From a checkpoint of a small transformer trained on Wikipedia.
Size: 12 layers, width 384, 2 heads of 128, MLP 1536 tanh GELU, vocabulary 30509.
Architecture: learned positions, biases on query, key and value, tied embeddings.
Each number is 128 + 24 x the weight over the matrix's rms, rounded and kept within 0 to 255. Layers, rows and columns count from 0. Numbers have three digits each.

# layer 9 MLP up, 1536x384, rms 0.0542, rows 186-258, columns 288-383
129121188108088118190158150151171115067118113125140155176081130141119179148117140100096142075115152106132087116084127182154157127117127173087050134122156089109138139112156147144133101150182083097133133195135127074157160141103111125119079131119107102104128115115116148122119145126119152121
121075141130151141157152126144146072117099112138111111141113107125156131108136120110117185138158096130147073185111133118097109116141150102108134114114154167114124160185117075112129140185110122148135120144099107102126150157107151103074110152135121140136132124128098114119157113196091100082
163129113112122129117143091169126126136149060149166102131117116118181105149119141140088170106110141181161113118114149127097130166131137166165133137151101113119089162081091086150143144138147159144203145158084125098125141107113127128087158101152165111117142174135168115129171127135137142119
131124160142103122123115158126120106114099147149132141134119114157144145126147125156149113109078114129142119135100112134101148085134093140118113139148138148121113134139116139149122116123096120083123101151133116127127118143165139132169141078141156108120133089143126127125126110131131135155
116118105147142157142094152153135104138165113124156112143147112103152105111153111060147122124111130091071096143099115118140138097167159124103157135104102141126138161117117114135138131097116150134155117151145114123076130154138150118101133158138173163101099120104165080121144119131118123121
114146117114143076153171158134116159130118123111131114130184122102120117122146153150074154124141124158096119099134081089117131084121067111134122158140109205162138141152139111101077187130137130108131122115044179127128148105118154137155147138169121102154113103122175111129120120109105104082
152132123147124165152132115136120142134137103135156153128119088147151123091118149104148126104129166136102152137117143105155088146104159128141119168118139156141106145125151118115125116135124106137162132130121128157130175123138134102129140116103134121105115145104091132122148123124094136115
121113153120173167114134110136097109136109136117077169092122147145144119143178096116137087158126126149127146130131122131122097076101186125113132134164103100152064116169095145157112125112157137124144107103155109141143129121135084131122123098112117139154129127137122105111195118133129078134
113137146145081134136137171080095115079164094140084134125174177112129141121138119094125103132142133130134120172163118137133109095161053088109130125102139145144173180142066131109130103115172135128117212140112101145143203097153138172137082146142135114108101134120120140098126177136131149107
168067147136143122133128093174149110107153107099132135138166156141145115137124131122142097140127159148097091100127117093122107108119109091105121138112120120143088140176111142129150146140131135128117112122110141093134121123124143143093133095135159114132144071112115157062123145128161115117
098140108118115086154162151147128137101097079180134145100111151144185121127139144158166114162119095125181127126122157140153151132162122068107113110159118089114141107133103101160114137124137108113146137119110098111179136118111157101143090085138118115125151128104172132128140134155140091108
164142108132114099117093145072092096089107096154135132187133132124128118136143118135075126143148140165123130124111103136114103136120140113108121154170098161107126135121129144177156144120104103141134093125122124092137178149146096130123063137141137141108160123118109129116111139123123108138
141085130140114117178173140134136119128157092136099149143083160090129122191083114117073121092170112085119144138122130173168204085165170176132138144099102136101136129074105151159122172174102146122151109152127144063160181152123174119110060104170091118132114106122112140099135099171148124117
144122121143139158099149154123137106158128112117163086120134109119121133136131125128140131087106150103091118143159133136108099108174117147108154140140120148124146152149135147114118114124147162103142148139116119112131136117121189169104108137109155132130096120125106134121148088158151163143
123094144168123161131101138150130125106107112121115100144123139109160107124114093124161117140149114124143056141156096081129116109138105128123128135142125156156102136087137106150123110101157147144116120109107110139130180162125149100143115104121091152137144109096154134109136133111119108101
091157132155119151079125123153149128141119118126110147139152121116147128106159114122162109105144095113160146136160142139138138147138145157100101130140139124123154106141122142115138150118170156132102135152088100137164155118120104142097062123101086139132118096126109148102151106161102163097
174096124108121168116147123074176095115183100163127142140067143153127151109171152131131142145102086109162124152152134166149090158131127153125088138131104112157119150137133138114113100130108130171120122147111186072153109121144139119128120119124101133126180135124135099123108093157080117113
139124082152139123123146128118146129130089165092134131137106138156126117094128139125116121151128156129164103162127136126138160139143117116123133119117116095182127122137080166086118094148146142121088137153144147108128118122112105136132101156157149082125132128114120134113145136126121103125
152143194092101143134119137124116127117110124125117105161164150118114148149123162153115132154139189139166156149082176112102089102174096138138138086117186148098160109202114093128164112091118165118169164151110095114172129119168159141137118110167095096102135107175134030087125149139109146136
145136114139168119123103133129155124104107120143096099131107122089148151150104124167129132150145124134132107128115164114098139102111135134138111111118108111099113115121127119112115131097127153110098125088093140149118129115125164158134090107127162106140135127097152103133143124097129129119
125108147140100152158110149071118143123139138133168116184126104169128120112136126064153117155137129127145147136123141139136120086141109118147129125107111149145120116131118153126131152077144170137123159128173123106146140112134113135103081117128137106139172140128159115093120110120116154131
137077105112148094145098145112179119167116146142117153122130106132112161136132119111090129107116095145140125172144147095126133129103122124132142155106129137120146115144113156142149129113153128129141076183141154162126115129165130119125116085135123117126094141137113080112136127164127149142
178105152151125139141087105108144169130147130139149092133090165100096175140138107153154109122145168103155120130070108151167121182188131128107099183124174119125141180108140136133120122159095134107153119104125110144141114165140145079164146151087160139104099150128117095089121148067117124128
090130163118107110151105124138136116065102102107139132167120113134106166133103149126074084164153131158122093104083152128151116109133117153095138151166085127146139171116114109129147132134131117114090112092153128134132127119120125152169089104084103133145143116144161157113120152156125150155
168109124096123135098104163139122099138105123141089092097170084112143116126154110108111120124117127171120109140133115148162118182103151106127129144131116177135114119137148134121108117080136127129122146147125135096126125137111103102125129120144129151120124111073122108098157142140108148102
127108160115131130122167157109170076095110145132153111136109098104113143127106138148122146145183129108102114125123106125149111118140110147141110136175122126121116139121124144120175118105134087098124124130139098104125115153156125131168121139134184082141117096143167151118137136097159119115
116140184101111179145065125123154163101114119105145141147133155143157153107096135132127108110140119097154132162123106123123125115138092132124134110137154119087095123165159140133128096122165118114120128108121113100093143139132115137119157158196126155134135088097144111117136089176118152100
163130120094135137127132126145153125148141121123115185102116140151156166116121144128132124077136131134125163146119125105166105129130138126144097129089126192136126112150121144124089152143117145120108138149115096156172130154165144110110147097162116116170113157111183135069111148162126126097
141146145155138097111130115196158090125100133116159143153127185148152168162168125160133113149091141089155142128137142096137140129189147082088125103123172138148129137126095122149102165145144158091136135110120086123131092115148200079142111173193128127112147140143113119112136160134099071153
109135124165139130182162143134119111147065084157092159094163139097108120160152120078054115085168113146088123108138150156120119077084120131125155148100109159113145142125094114140141131149145109122088143141166084111197115175145144160110083113124100123121081142133135134080156120154144131182
127177193117127135138141157109113132103107132113118134174125111089110110184151152070111126088107153147161128137147130104194073085153140109099114169098142174149102106135095142156154118140109075079133147192124120100151138133115157119162094058157139145131139151126126137062144165136152106117
129091147135138130137088132145107152116112109136124095133167105149179134133167073119103101125101132164120098110093085089130141144144076130113115192137175147131142167117138160106134131082123117131134153145165086146103130108128179120124158164148128127123088122115123158081149098136112081134
135132156081155117181138134179103121117102085094075144157113131126114157124129151103113116154121158116120153142119155118085134117169126121133141123147211118134134151141076115131165212141090094162161137156141169096125156114128124166127083130089101165142111107119145074079097116103139117168
151103111129169095117091155155093174066116157097104117083111150103122146101154126144157119119125146152132106098116106097088119122172167123120165134132163150152095134152102138184117107133171138129158140112125129133101085129132123131118136084139118127168110167082098106128156150137141114130
100128129129172145086142170181149127134132156134138139124121100139141128150129134097068133147154044164131060145148138112135093140133174173142151139208110133120150094152121137132110128096136095154121122182136115094151106116138110116151081089159159137135114094136134073111146140154157114161
138140125118120108142133184186117094110161075128105148108116112128151135094141134123116101143138102117167091145081119160087136115117139141112117146140102054111142088115159131142146117135126170151136118147126111147120138137137138137137111151180136170169162142142158102147133096163165135122
132092115134115113127129084133117127140146115153146135159101099118098111128170158129087144122106118106145124115080123123124092107116098120105102184113129088114110143146158092072120166109103108137151116122112104120112145112131182109149132093125145181153130132150129149125123127158158113100
112115127134105100094134145096134111146114099095103159131127116110124140146112110123101116110156127106140102132119109126133144108135122114149115158090128181141133110137115118101118141110118168099120131198135097125145137110134125113129129126123142163109152128128137122142143079144103087070
148129153173119147118096135121147114160145156106099184129125135161123110128134115107128123074107130174087131188144122134132116078122134164112107165151110133121132094111178145143125148103149119128104084124124096150152142153189154084158107154157150152163097133100125114173128111124130108115
106110131127103181171106088157153115122130127094110118101154142094139130131161107124138114094181146143101141159139150168113104135113147123157105129114120156123154137119147137131149162149131154105123122137140179139154148112142122129112135150127160138149117139134117108155130123161133130121
136126130138125159135130169090131171125090134104151122158079135127128140080118131096125114093123175114121148121140135093083137115117131091124118126098125141106104160130105133109128160096133127149135138114132118142151146118197118166149096108139141092118135127109149156093112115113139144144
082095127116077125120128152129120185119134105099104115185115136174131119099113128117113121110118109113140129096124116152138117117185152118132093133169080129111164135140148139135107215133094092107160135124178125114208158120143141081132085162122103175110105113093103118109170151141148162138
109121152155122158103170092160112075147169121103159141134103144154146116113140118146082143122179163129119128084111142156115131145100102152090138152139132158139112178124107138119134118137081126139102104143115104096101117121140121077122126149116110124140131123123139108152101191105117133130
163100140143137161139100159096102157110111082149117114117148108133152118091127120149118132164115109190151120129105116124144114155184144105174121145122138127103087103116147135114108157167142171138188180114139173101125145167151148105126127107140151119141091096120135143132113142148166135116
124126146135122113141120110153118129127097130187116069085191147156152154181081142120140185100126120126120111140066108074101113121110145156182149149085133133136110114167110121137119116106116142110153128122167152124142132108127137154117119139171106102130147115136125096126143061123117135143
142139143140076130106179145157159122145104121124096134132123109117141165126155083118122123108134123150128139128104158113142142186147117098108120132121161142139131142109150062138125205104153090129118122129110158109141141150165134107147129138159095105140113118138116129104139115188163164148
135107146137134151118129117125138121126137134123121142121163135116153115113150127135127155157142158115119123148146117124159157116147110130123107128142136124141093097127114116149156149140112152177103139157071135094136136151151114102142141110098174121126106123119153118153161146088120120104
122129125138139146127118107111130165135108107159105101110108140141191145109126121145143146144120097131125087123150090105094084126152131096129120152127149127097148116139157114143122171128139113135106135146116102090127167144121152132112093100118128136073151095139153135069144068128150127127
121153182198131113134107157153116151139128104122086112158104109069100132117134075123110098107101103133129138108131132101138135124145145135128089184137157124121150135094114101151128138103154134132149133128105090094134148106147173128136125164117126141158115160153171158157126156148132106137
144142154102166137118146122157162111126172135179060137143139164173150152133139152164114148130123137156137097142112088119124096108147105182134079136109113129136076093098068108112104168096153149112122088142090115137092126156147188147121145121142151119192122143112123116135120095147136097113
087095108091128093123146129128103150095149127137108125098173116085148096120110079116090159139163112101118124075162166107110130136114065124128116149125138161114178143169115097177126167136136161106121109139118091112143083113112132112156120134136163153181138161144093079155119084108090107131
112119094092078122116083127120089127114133144097145171147122105128102162111156130150142144121159148126147120142140084102117115112158127140111118128140140119113135148121148115156082146154126154152143164115119134103113143136109147133148092123113129144117120093084143103115161159143117141095
119139165180106175139170129097151110133115091124137118120115135118158115166107122104148097118110140108133142116128088134152126151161085133157135150102102170110137151132127123179107134089110141165146128160117106139130183142152124147147128105159137130115110144129121100136124072146135109125
126107113108105119145121113143114142135074107121125137117174125137103127082130138119125128107108156114114094129113073134142157153159114102110165152138166120150158147105086109140142136142124121118110152179120111138132125168146146078121124137155112133126128102146102096126131122088129112130
130099108146175109142100148072109140138119139152157082150111086139077100096096130097138108097105080127145082080124129106133099110159145115136059172081137186071146115128118108143110211164096141076167161114149116119133110124155135104089109127094183166101147146110120122128099122174131146086
144109120170111147118075172102143119126141121164100128093163092134137166138116118112113154147161110087153122139144111106157074124151146106125133127175152136108122159102143143154113123125141141117166155144118111137137204103123134111106130115111136134127159095109108134135154125104137134134
096111167154098129175118147103110104070102133116099123139130155118165128117117118080128112137104097111134112122120143140119082160156174105126135101105165147140163077148052116127146113132112149160110151101141134150128121171120096132127110124109128143116132119139085080131111126114128123129
093139127089107105115104118146143107116147079134127090136101156141171147186124121097113127101109196102172123066135132125140098141142105121110119171123127157123136127156103131162083121204105123128099144132157134112115114122148125108090099157144133142137145128119111131094162096157144154126
122093177113156140098153121138154136141131126148155136167150146128126162159114121117079130133124118130117120125149108133111150151100106110114108144097112175114091148096138153093150125103115167100138141123183127122130182132143106095112117147155108128120133094123152114169111090124102110117
139065160141134136134105101167142137126139139074149130152143086123152153122146130122100097132101080125153106172130153129130114100184127139120130148081164157125166115162127162083101102164141179094128139194111154136128125131089118130130167132099157099104157148143161104141198138093100169128
116097137125155152076112156118109114071155172184121121120138111142135142108114148145132137124128121159116098096119103130092141119165154141111145127109131139162122108133169148169088112103174169169155128146119130128132125148141131148085085084114113106129127130112127124132130136132149130085
104084138122125118143150118098176167160077147162163097142083176138226137126110130094077125154154150125090170076160131121152110125137128167147085176150156160163092129108158133136108221106142134167160202128128139139139128129150109070095106173149156054100115133120129111111156107109153070156
116146128132095111157143132146143149134177107079152102111132121139124130101139140133184126148081176131129138124149132099129115123164117108129145133137162114144130101139129086200177170158108105132163131153148138053137119082122133135116135136177140142117130122144155094127163186214146119146
109131112114110092149102129158127136143079101134145144124113141158133124138126127126124124106138111158129121107123143149150102097099108140167130175100129146118125141119133118079131151118151152122101137168147105147145126157115124135120157113111151156133109113143084137128122099105104134107
120106126153060082126128128120148118154147102104142124118113150163141124183076092110133132138135116153125084171122165132120111137111135159135140120151105107127125177121099099143133127094114122107123138169148153138157110150132129123174148135101159119146110145108147080160120135113107091146
161122143144082156142129093139119119154101111130110155156108089123130107103130130129132135113110139129143091123132095097113135115153144117140120152143147126105121159131137166124172134142144158186099125136138152106139131156095099146100091106134171154133149127115130105136124157138126124145
137110153144122129111125154100142137113122123115135159135164124161077165152144120094129100141098153164104128149130151132118124166140101131166118150187141127108123125115101111149084131140138155108083150131105148141131135146148120142099089155110101129105158104139135116132134139138151087153
175093123119144172136141118144104104152103141146117092138121142117145111127122094107117121115133169101135125150096132116137159132097136126132103123077172099120143161118162069140122119170126147101170149159147099144098151144159108098105170117128175123146108105130101125124151128159131116130
106101111064122134121144141133112134107113140108131119133123105107094112115129123158134132133145154130127125114115151127129176152126128089090108166134108124169129130105102113134126139162118129134105130148114137099153131087146119114120117126122135159152137109136105088117173148115113144155
101124182150147172108135136095141131123164116129145129112135119078081098142092088120107108111117117096133125142118153099111110144125153113126099113118138156147072128133120117142105129111114155125133130124104135169126121148173144109144136124126146114161162139125127150153139097118173116145
159089119130136165131164134157090159137078134202140093102146104110164198190175098124144143088163133124139110109081138124169165130120100108157138150146112102143099158117135079112159149157162171129067133151096081130167125142133190068092152131131117138167138107070156121124161102174131148082
139131092118137080125153150116149140130161114121105149187110082126098129086072153099088166129137147138165107125127139077147130120137129133111146140165109132111148119119120105162196130186134181178110110164071133127149146150098178117164076129150097121151136115095146106124143195088103104140
155091145128101164138095134133156127095152149133141124133092132124105104120115117155143151134101120118143145121129158127112094119145128133119120088140096122122127117157150119156148158109111143148101111132128127093184124131138119148159114144127132146116124091135131062102138123148136155122
# layer 9 MLP down (transposed), 1536x384, rms 0.0417, rows 186-257, columns 288-383
144136172114175134149168124152104126119118139138141094113147101145143115158090078156138115106133086135130130094141100105134153140123122200167084051168138088163112071149100195080126090167176112156115134085132159100188158130066092116165149105169143086112128155087139130151127120137173158124
107086137073147151144122109106139122098123113119130115117127123105134076126139116121124116118144205131135119125170110134164138110113141140148208147135124125152111111164125154144119105106140117085136115117147137128119139155079122138146131145104120181154132111129102100112155119120144106128
126115176145159162101064167117125185077127195121101105129127140148136155120124124089123089152148117158137083092119048164144096104140116103127116126152140126141102130152153139109096113078091093128129096112214129096142095143108129086135112101145060071134144130148087098079107168138153136135
149161128117133146122120140153137133153148128130132125146143108124164144129131132119140115141138140150127117133113148116134126138155144135124115127104108143119120122116127134133131114134125106138104128153141131141145104125138119129134111142110102156123098099107160147130125112111142092158
167102153144132127122154125157100132135144116148108150153157103142134111130119109133128092136104154115159140136116124083141157106116105126087120122112106097153161102124130119105088084111120142132124122161173144095160128114092147098106163136115120144099115177111101141157115133141127143113
155121144116131167113068124117159092149115114134131073110069130136135114142125108085207090126124165128132184127132192127124112171084166131117153065113174065112146140114078127117152065118098125151185130109221059111175091147113148119114134091075138125142081141096137147163106127178120138184
127128128137140136127135138106138126121129175148117120099124133140145103146131100134139104124132120079121141112144094127146136175117186119145162100110146115125131126142150130152110140113114115135121134097128110140143141122129119141145138131124147097137141154175102098089095134108131130133
097159136131093093093084131115126139162136129128165129142137112130133078146095124098157100146106129111115065118116153171117163138151114117143151144127113151099125141083142083127125073162106109124148132155116110119106129178134140117129052108110124125126137136142102122151136145148115146144
147113114157154087157149143122121108144116132148099141115200102099141166150103099130135123125074183115123100137133162112147134123111061150110095129113153146113135122139103121151120075129136132084142197155085105103139131064159125120124125104134149097133137157149122079101136118095109102172
122119152146130137146131141099123113105118103140148138148105142140139131115138127121121117130148121124123104107159138110109134129152146135116147140134146138112144127149125128123140129118125129101122130110111111134132124141150138114124111161126132145132098117120103111149135121139128110125
112144140132133102137076098117138115099163150142145107161101108132114102116123114103121124105135156158138155131146104141127142117163106135166117121131130094126128109155116161124136092166102146133131103131133121115145113171122093121119074142144130112121178113173112115107183103125103163141
107158139146106112135137111134126128129144090129160144156135114115122148131138110115131117131123132118098134146141172127115118124121141111147113154114169119142125124096146109139138090146111133132122155121164113135125138119097150126130120134152132139113168117138116131123129137142150124084
112155075117114131112057164096111143162138163132136096078134115130114127080104094138102106132096160189154142128114131103100067171135087095148141118148151099112101121174133121130160109092167145157144121071100131136086085157112106152161128129131145100149105138134151160142114183109099121112
134160129164100120114090091115121069134120148124163121133125082117122167157122145132170151128144121125094164109143116168189134093099096216077129111140104094143145128129124112125099137108115105105123130170107151075122094082139146129098140124121130133121147138089088136137120148130121170119
157154169150128137137136123141095101109082137155155149161149145137126150133115145142143109109148117112149112184114169150135118113159131163106109112100118121112148118150143137145085124132109164104131140156076129108116110100140121133098094147092114162095120163144138097120123100152192160114
156096138146128149174090149120145160109138102142141119072131146128150123166094118114153144178151182108126140131117118097112101120130096101158141135126135121135108113173094156122125092100101098129135115149201124133126108138139159098154199140146129123211107158100112083142108100077192066139
128112132124112126105126138137157129118121154104120126089094120131104155127123125101126133114114143120114141128117116113111101112166100153157130120181115119180125130134099150155156104140119104105111123118130118115132102147116130107154139136131121083111128155138116120105109158097133127144
135102100139154115127117120132084123139116154119154099144146174120104176141127138150134125116089133120150149169100105152152137129166153162130118093116142073177147107128142127083140155117134137112123120167121115102106123121104132160120133126147114140178134168111137129125102161097101110131
117111109155124095114098120101147157122167127141120119133107128108125141151133128132089115072128131114112120115122116131101145118119090120104130139142153134095078147144091156122083137131155126135126123126122121149106141097157136135144156102129120115182139088121100155134130148147096157109
131178123122146131109106109096104128176140158082152130164129156120122176170149137122141117199123159096144170184104129172154142124097133184160147090104115100128139137113154133118136110108102127129159100190139149130080112077123113156079137143154131128140169158111166160105111166093153143093
139150131133150143118108120129118117107126122107164120111150145147106082133126127100149129129123105138123111120147171128142136103126112143098134134099126101124142131136134163117142100120123122130120119104157113090130088115144116125112135105143148121099139167134100121140115116109118118098
134121123127149140080144164139130140135134149074122112111139122130140108144136122117124130147135138152104123137132128147130137136160141100168130144103095105119106129110145126147150111122089096135117134089151127112131129128133144124132135105126126142131133109141119182126130116085152117137
146216128101110127086147117149111115146135114114138095115110147166137113138159098113124097146149095162181097165123152139120172087140047143086141122164104081133065131160064064182139140122181113135127162144113176116149089175132120153107072148183116122111092111120129085100141134143121138115
163067105157119121136149163095113129115121145135141118136130101128121133144106151132142144129134123137108124137165161123124141160123109157133137118101101126123115131119113173170139116138091127124083121088065136092128101127116114145141093088133101137106162090155142134115131136116141148093
151119127113167138097110123141125142116143111138170145102165142139100136123154088110114156105116163100123119122120155097130131151152131139134129176150128138133121133110111096106148123118108147109115147088110130147135151133117149134184114125135128107140090131159059090143131134095118112102
133162120078125146158081129120126107162131113163142131148172146096106094094052171100085117162118151123111135108151158136106113115156101139149137108098133131082063164152122135128142157144122152110128157154125113126098144111145104163142123115136126147146121137105143105115111156115091089139
113110139096134125182153084108165145115148109110091132101116101110124116182125087148110083112136158162144136113125102090077162119117135145159036115115107146123154107131134152109135118142141091133145119126197157140170161132105124090168162141142173103132083177108129085132119158118135044140
188116142132136176108152117118130135149093166127123170119176165114148140118151129090130096138155159118114120112115127089137125145082126159207144121097122108154108140137117087099166097143083099165109155168068131125118145151104136133141168184113124123104173090178137117161173083091111099150
087152154090114139096143136136134124138103156149149179206137119170109066138109137123136115121126130163100155121100051100071161115092129146103115110177149080127193163102098176153095057133121141111129085149116126092125102119113136118147101135137147156146151129127136107181146156136146117140
121131143123111073142116157185123119116089208145095130170105104134156090143078171091134177136168089078114061133155082155151145163084077175133127138119115101119221106116113130144120079078066149141157120147078057152156084121137132118097090144170138166182197124090110127145122112130134112128
140091104113087094097138177184134124188141107163166128098159121137144106129126161131123150126168155097159121116174194148130138087201115113125147120095114104128114163088125140092122135097092138156112125138140122157038182124146129129147142116123165158144160126144075151146084096189151125160
077156116115129139189122111144111153135128118150132163126094152155099107171090141129157065115131125111108160149097128144100108119068088140127170143152136125160141123153125085157125128101136145096135102132133085135096109136108115134108129157197162160136118158120106135096134136130117140146
152134081131138117115148142129147135140090147135184104140150110128153103124159154159107113139128150134157113111139167124133122068126090123145103155141097088130144133158173179147116106154144140100130130132111136117099119163147175099170141112187146106108126105135079105137117149139130117122
121187101111139104148154098114158124150115102134153162188090113165117101155140135112116117128120121128151125127109116150106124068101088121188087116164132093160138072141124148130119140123101161113106074134173103128177172148158119141167083091150164180112151125121125116085107108148069143102
113107092094179107145122120127162103130165136107129096112123151108144103123164110098085145149169107098130093121171123153159119113190127122133125086090072122157154141080124164085116141150161061193115115119124102151168172115155130125114154134154153182122128163139121128108110162154158102141
121093149118103132166117114115141137150100147174111138146126095118088101133145114091134115126107158130132161133153125111140125129111143119120160113145119123125111152131068131121122115143096075090137183147140162116128110154166118127136120130099103131110115132086116128105127072145082148138
118138138145124139093130122105076092099124119136163128143097156155136130114145140104124119154127121106136123132113142109128149109126134145124130121122125123151143154136119141140096140097098112094121102149139110111149123114121104145145102122130134116104114138134123181096112066176153126096
115086118141145162127126159129148114131123153118143088135151114116145113121098090128125143177124142117187152142114139129166080104069146157137141110120112137129152114108098181163147124134138116129126147113124131134088141149113130135095145094136105137131102131116111141119079139130145143144
148145097139112103121141112118127160092144105140105097116122105086167131148142109164096103131139135109152105108150146141146125108123104087150123093123101106127117114145081131152119144169094118134145185158112126119107141113101083133110161090113110113084135130169146085101130122143120136132
153131151099103119109135121109156106117132128167135161136150156119128137156117108112147130150145100158154120142138086117126135148104116149112134114134090118144120120121144092123130095094136103171100153088121114093166136115108102128127121124137156120116131151129130128135124157146111135140
129134121144124119138126108123132131134125119147132119111113123127121114131140133143104120143133119140089125135130130117139147148126131121134137133159121129103121124144116101140139123159126113122111147138130132123150109150137131154133137130103115130119105130146139108113136124133118116113
077077177109191146082106106095131147093137200100103147090159144142106077162106152134177143104153158160132105102130109143173154141148123144095130164124141079122143055130130146118108171117100135126101128158174152028133159137124158081084097145101177086111135126125125170082142129113143159107
173139131111111103112110135121092110123110130164157115116117067123160079121118117122133125149124098134159141104140111109124113115129117122131137105156138117125124100154119140161056125092128111130118154091168150129090075113165127129133142122108134116113119108118109108117132143122133102092
141122165119168158133129114160125128146131120142099147146133140125146154138108083118122129112118099126128102126112163125082142138136087119141104170148130130104140127145133118140164124152122163133145135145125113115154143130126151105084179150114118116125137121152121125097113127162143128100
128160144131131118151124149105148143137146142114122129078062105091135115140123155155128107121149144131135164152162139173138128153106128116139159109122135153117137131168129122146128145094096108122139130125116133117162103139105108121119158159139163092146118126113147082131121183118105131137
091094147093139156116115148150109128097107106158173173120124163137113192139114137128109168119117094167124149122152137125135150131142128169119130100171123123141142114142110167106150144136079120132133113130123127158118136153162127126144108105111133124110132153123146162118123071109071117141
140125110106119144131112131109115118120120109148134149120132137136136145140133145120138146128102110122189154187086121134128182147146122140131132153079114111156154106103130120143100138073096123159102090150117145108131107126109135121094133123124116126123139117150170148114134141089139157119
142127096123129127144120117116133150152150125146169124143087100129155105130131163092154117132064143142140125137131079128119077154125121120116133137125137135140179143111154092120149084133145122137141097141170114121123110131146103134102180138129172126171157132154160148156097136121122131157
142133094117100114148107161117137111119122151165144154078166114143108088163142147114116124109134122088111119122124146125108151135125117086128145092088146142089108093144131145159130113108149131146099138125119122149122067113157089100130122148141097114162130144117114143148132116122112124138
201128106146071143085114202145082154139069102128132189167100114158145119102167149080090120108149100142140130182122131106146153130100133123179174124155112049126130125127105106154116102100108123124137153093164165079146122118148152142069150085106106144120138146121185154084081138144125113120
102128145109140089105117070124144145115115077158129168123135099165134110142158166144124137106069126139149133130138085098097165140116120154101123102133103123131123075161167147124105164122144121112112094112142120154148189144141084139119112124129115141138121110157093134148151120126169151096
135161138113125111130166113113128148124128129149146124171136139144094159163108125124141121134144112097163136125131094167117125112159119153123128124139088115114122113082129149133204143120122125113100124133065155131115099128145121152121152138130125158131112107136144174121130126124150135129
131161130131145116132113137144133117087090166099116085125137125133142138121160131120137122145125134103126137142125126121129116124102152138135132113113099137159158132127126126112131128160139127107129110123116148156119122116144166104103146103109146156121123138140150073117148125162117126138
136153106126172132123106170134169107127148159125138122143064179121120140124137136113130147142141150141109145129121149118130114108117136131140124119097136129091089126147122110133108115112120094133122102134149159105110122114128167166111130116131153139126109132134140132106145143129166120147
101102135105143130118134179162127126131106159076133112102178141168148129163137175126115080149151155119067118136118127162104159131130115164140129128137068098169157110091111136123122162108126147082122164136141094157157087131084107134128130188058107144075133103084120116116159178132152135109
149126138146138107142123154147096113108124156101127106071155139151135148142081135143139136116111124123145129143091110164115132150136122139131108118098102099152169139096121102132136107126110162145159123168164139115119117094144123099118132129111113157168153152110144122150128118086140127105
111125137131119135135135121134143103184169124152154122138118109137103131136079161114170128116137132122115099131113153137112112141087160101129128099149116106102116144144147122138139096160124153159143084171103144125167110125134106106137126144098139166145169149117118132122107121148102120129
131183126130144113119174152155117129141139153159155112132137090128123128117117095133114115159101069071139124150108114131131117081104142122117087143153146096156064125104095161147167138123147156148079088128154099124124118101098134135141100135161171116146139126109105118116133132149103142113
155129124128139120171127114107113106135120169132146132137140126134162114127158119122136127130116145121120093148116144098126091126138135163160131106133133090153131131148119133191112123167133121125109148189157126109155097114144159142110128121112083139121134108140106102087135118112092123133
156118125152158146099118119130149148119119096167104100156161155129172113118163120143136143174128120091150084110121121135105052172082115115186138122139123149113124103125143108186132116116098137146135122122125139129126126116107169138111154140105148109116145137138121104141113107076181095107
092152104113182113157124100095122159122139112131119112142108094117149118163142120112132140124159122156172131103150097104092143153127101126114121171142105151113079087094093078130112151110120110169118094121214110128170139141159106078172152110104123124104131077123131158134137107128114105099
159086145145098167095100109105187097072103165152103131158139154103164115101139199121143152171149123152103117179150064087066083170081099087201092149100137109101045098142134125164121189104155091161143133153057115097139099055121148112126170124120140129119161097129137116243106132130145134100
129158133100142103134112146117142136096103130122105142122159158130144152171098125101158141121134082159118166099106155153171141137098054170110139138136108138083102124105143128150135125091131153122098160110118137145149124149152153113132113122124107113103152135105132155177099147099099161111
113120119106118100138120141120106127119127106142128155148119115127134141158125133136177129128122134125167151124081097125147105145090151186086141141131124110137129096120150134104128135119099118103116116162123117116108105131136133130102137119125089131145109151092143140110131137145129157111
144144111129111158106147137139113185139090155137124132142141115086112092117168147123131096139151131145149155147142132106142132105124106116124150166131125151113113097177155116127098148118107100130109139083130111154112143130129134129141106128130103128107144107124129098128150129135125147102
090100082137106154146123141110083140125111131129158144130138142157137122107102119121106086148147118114125126132124127133131139132127078152106166126120139135150131183097148107141132088157135107112108130150115111140146148128142119137136171118146098136146139135154132107126096156129159129098
139138169147151122160105145093146136156137136149128126142127155087154105127108174148101149109122073122114105141165114141121154166162115127156119115108120132135107125133139128150142111144106154143145146140119103122114116121157147134137088128141102134163119148158136104107115112161114126131
157163119122126103153108099125126121151087153101147169147165125167099127191120134139152149097130140139172092122116182147131106094094123167171144134126087139090135118096174126144110116163096154168130118109100110120155093123146136136111102112121158128131170125128160119146139088145111159139
134116130168132113129100115157128139154104120144101129130136102140139125122116123093137097071124141135118118138121117147121086126112144181132123093121123132153133143121162126122107089124101132135142092131138105103115121147145128155096176135154129150150166137104118132158149102117118143119
169108129117121120115111093078100139154115140140129141154146145148107122131130127131139088142117141093164140155113069132149099133154140162151135105175118107114119117144142122128122121132138150130145130157116142119131093116150123167087112141142127110126172136111185152120139086125120144128
156141126138074151057131071111125136078136137186228129143113151092137125135141171144163100132158151164120153101146087099197121081141097148097117157131164080139118077123114093127156118126107129100118156158136116133174098175142136118185110112124081118105061145135099112127169133174081131124
130129146117062087190135091044153150082164091159095077123141055102097127181065175158116130157117116148090173141135114125158142160068134150089093109113137179071131162077079128104131127182125116150133147133107140145140150114143153139117178119160142122124164144184114133138150132103117138183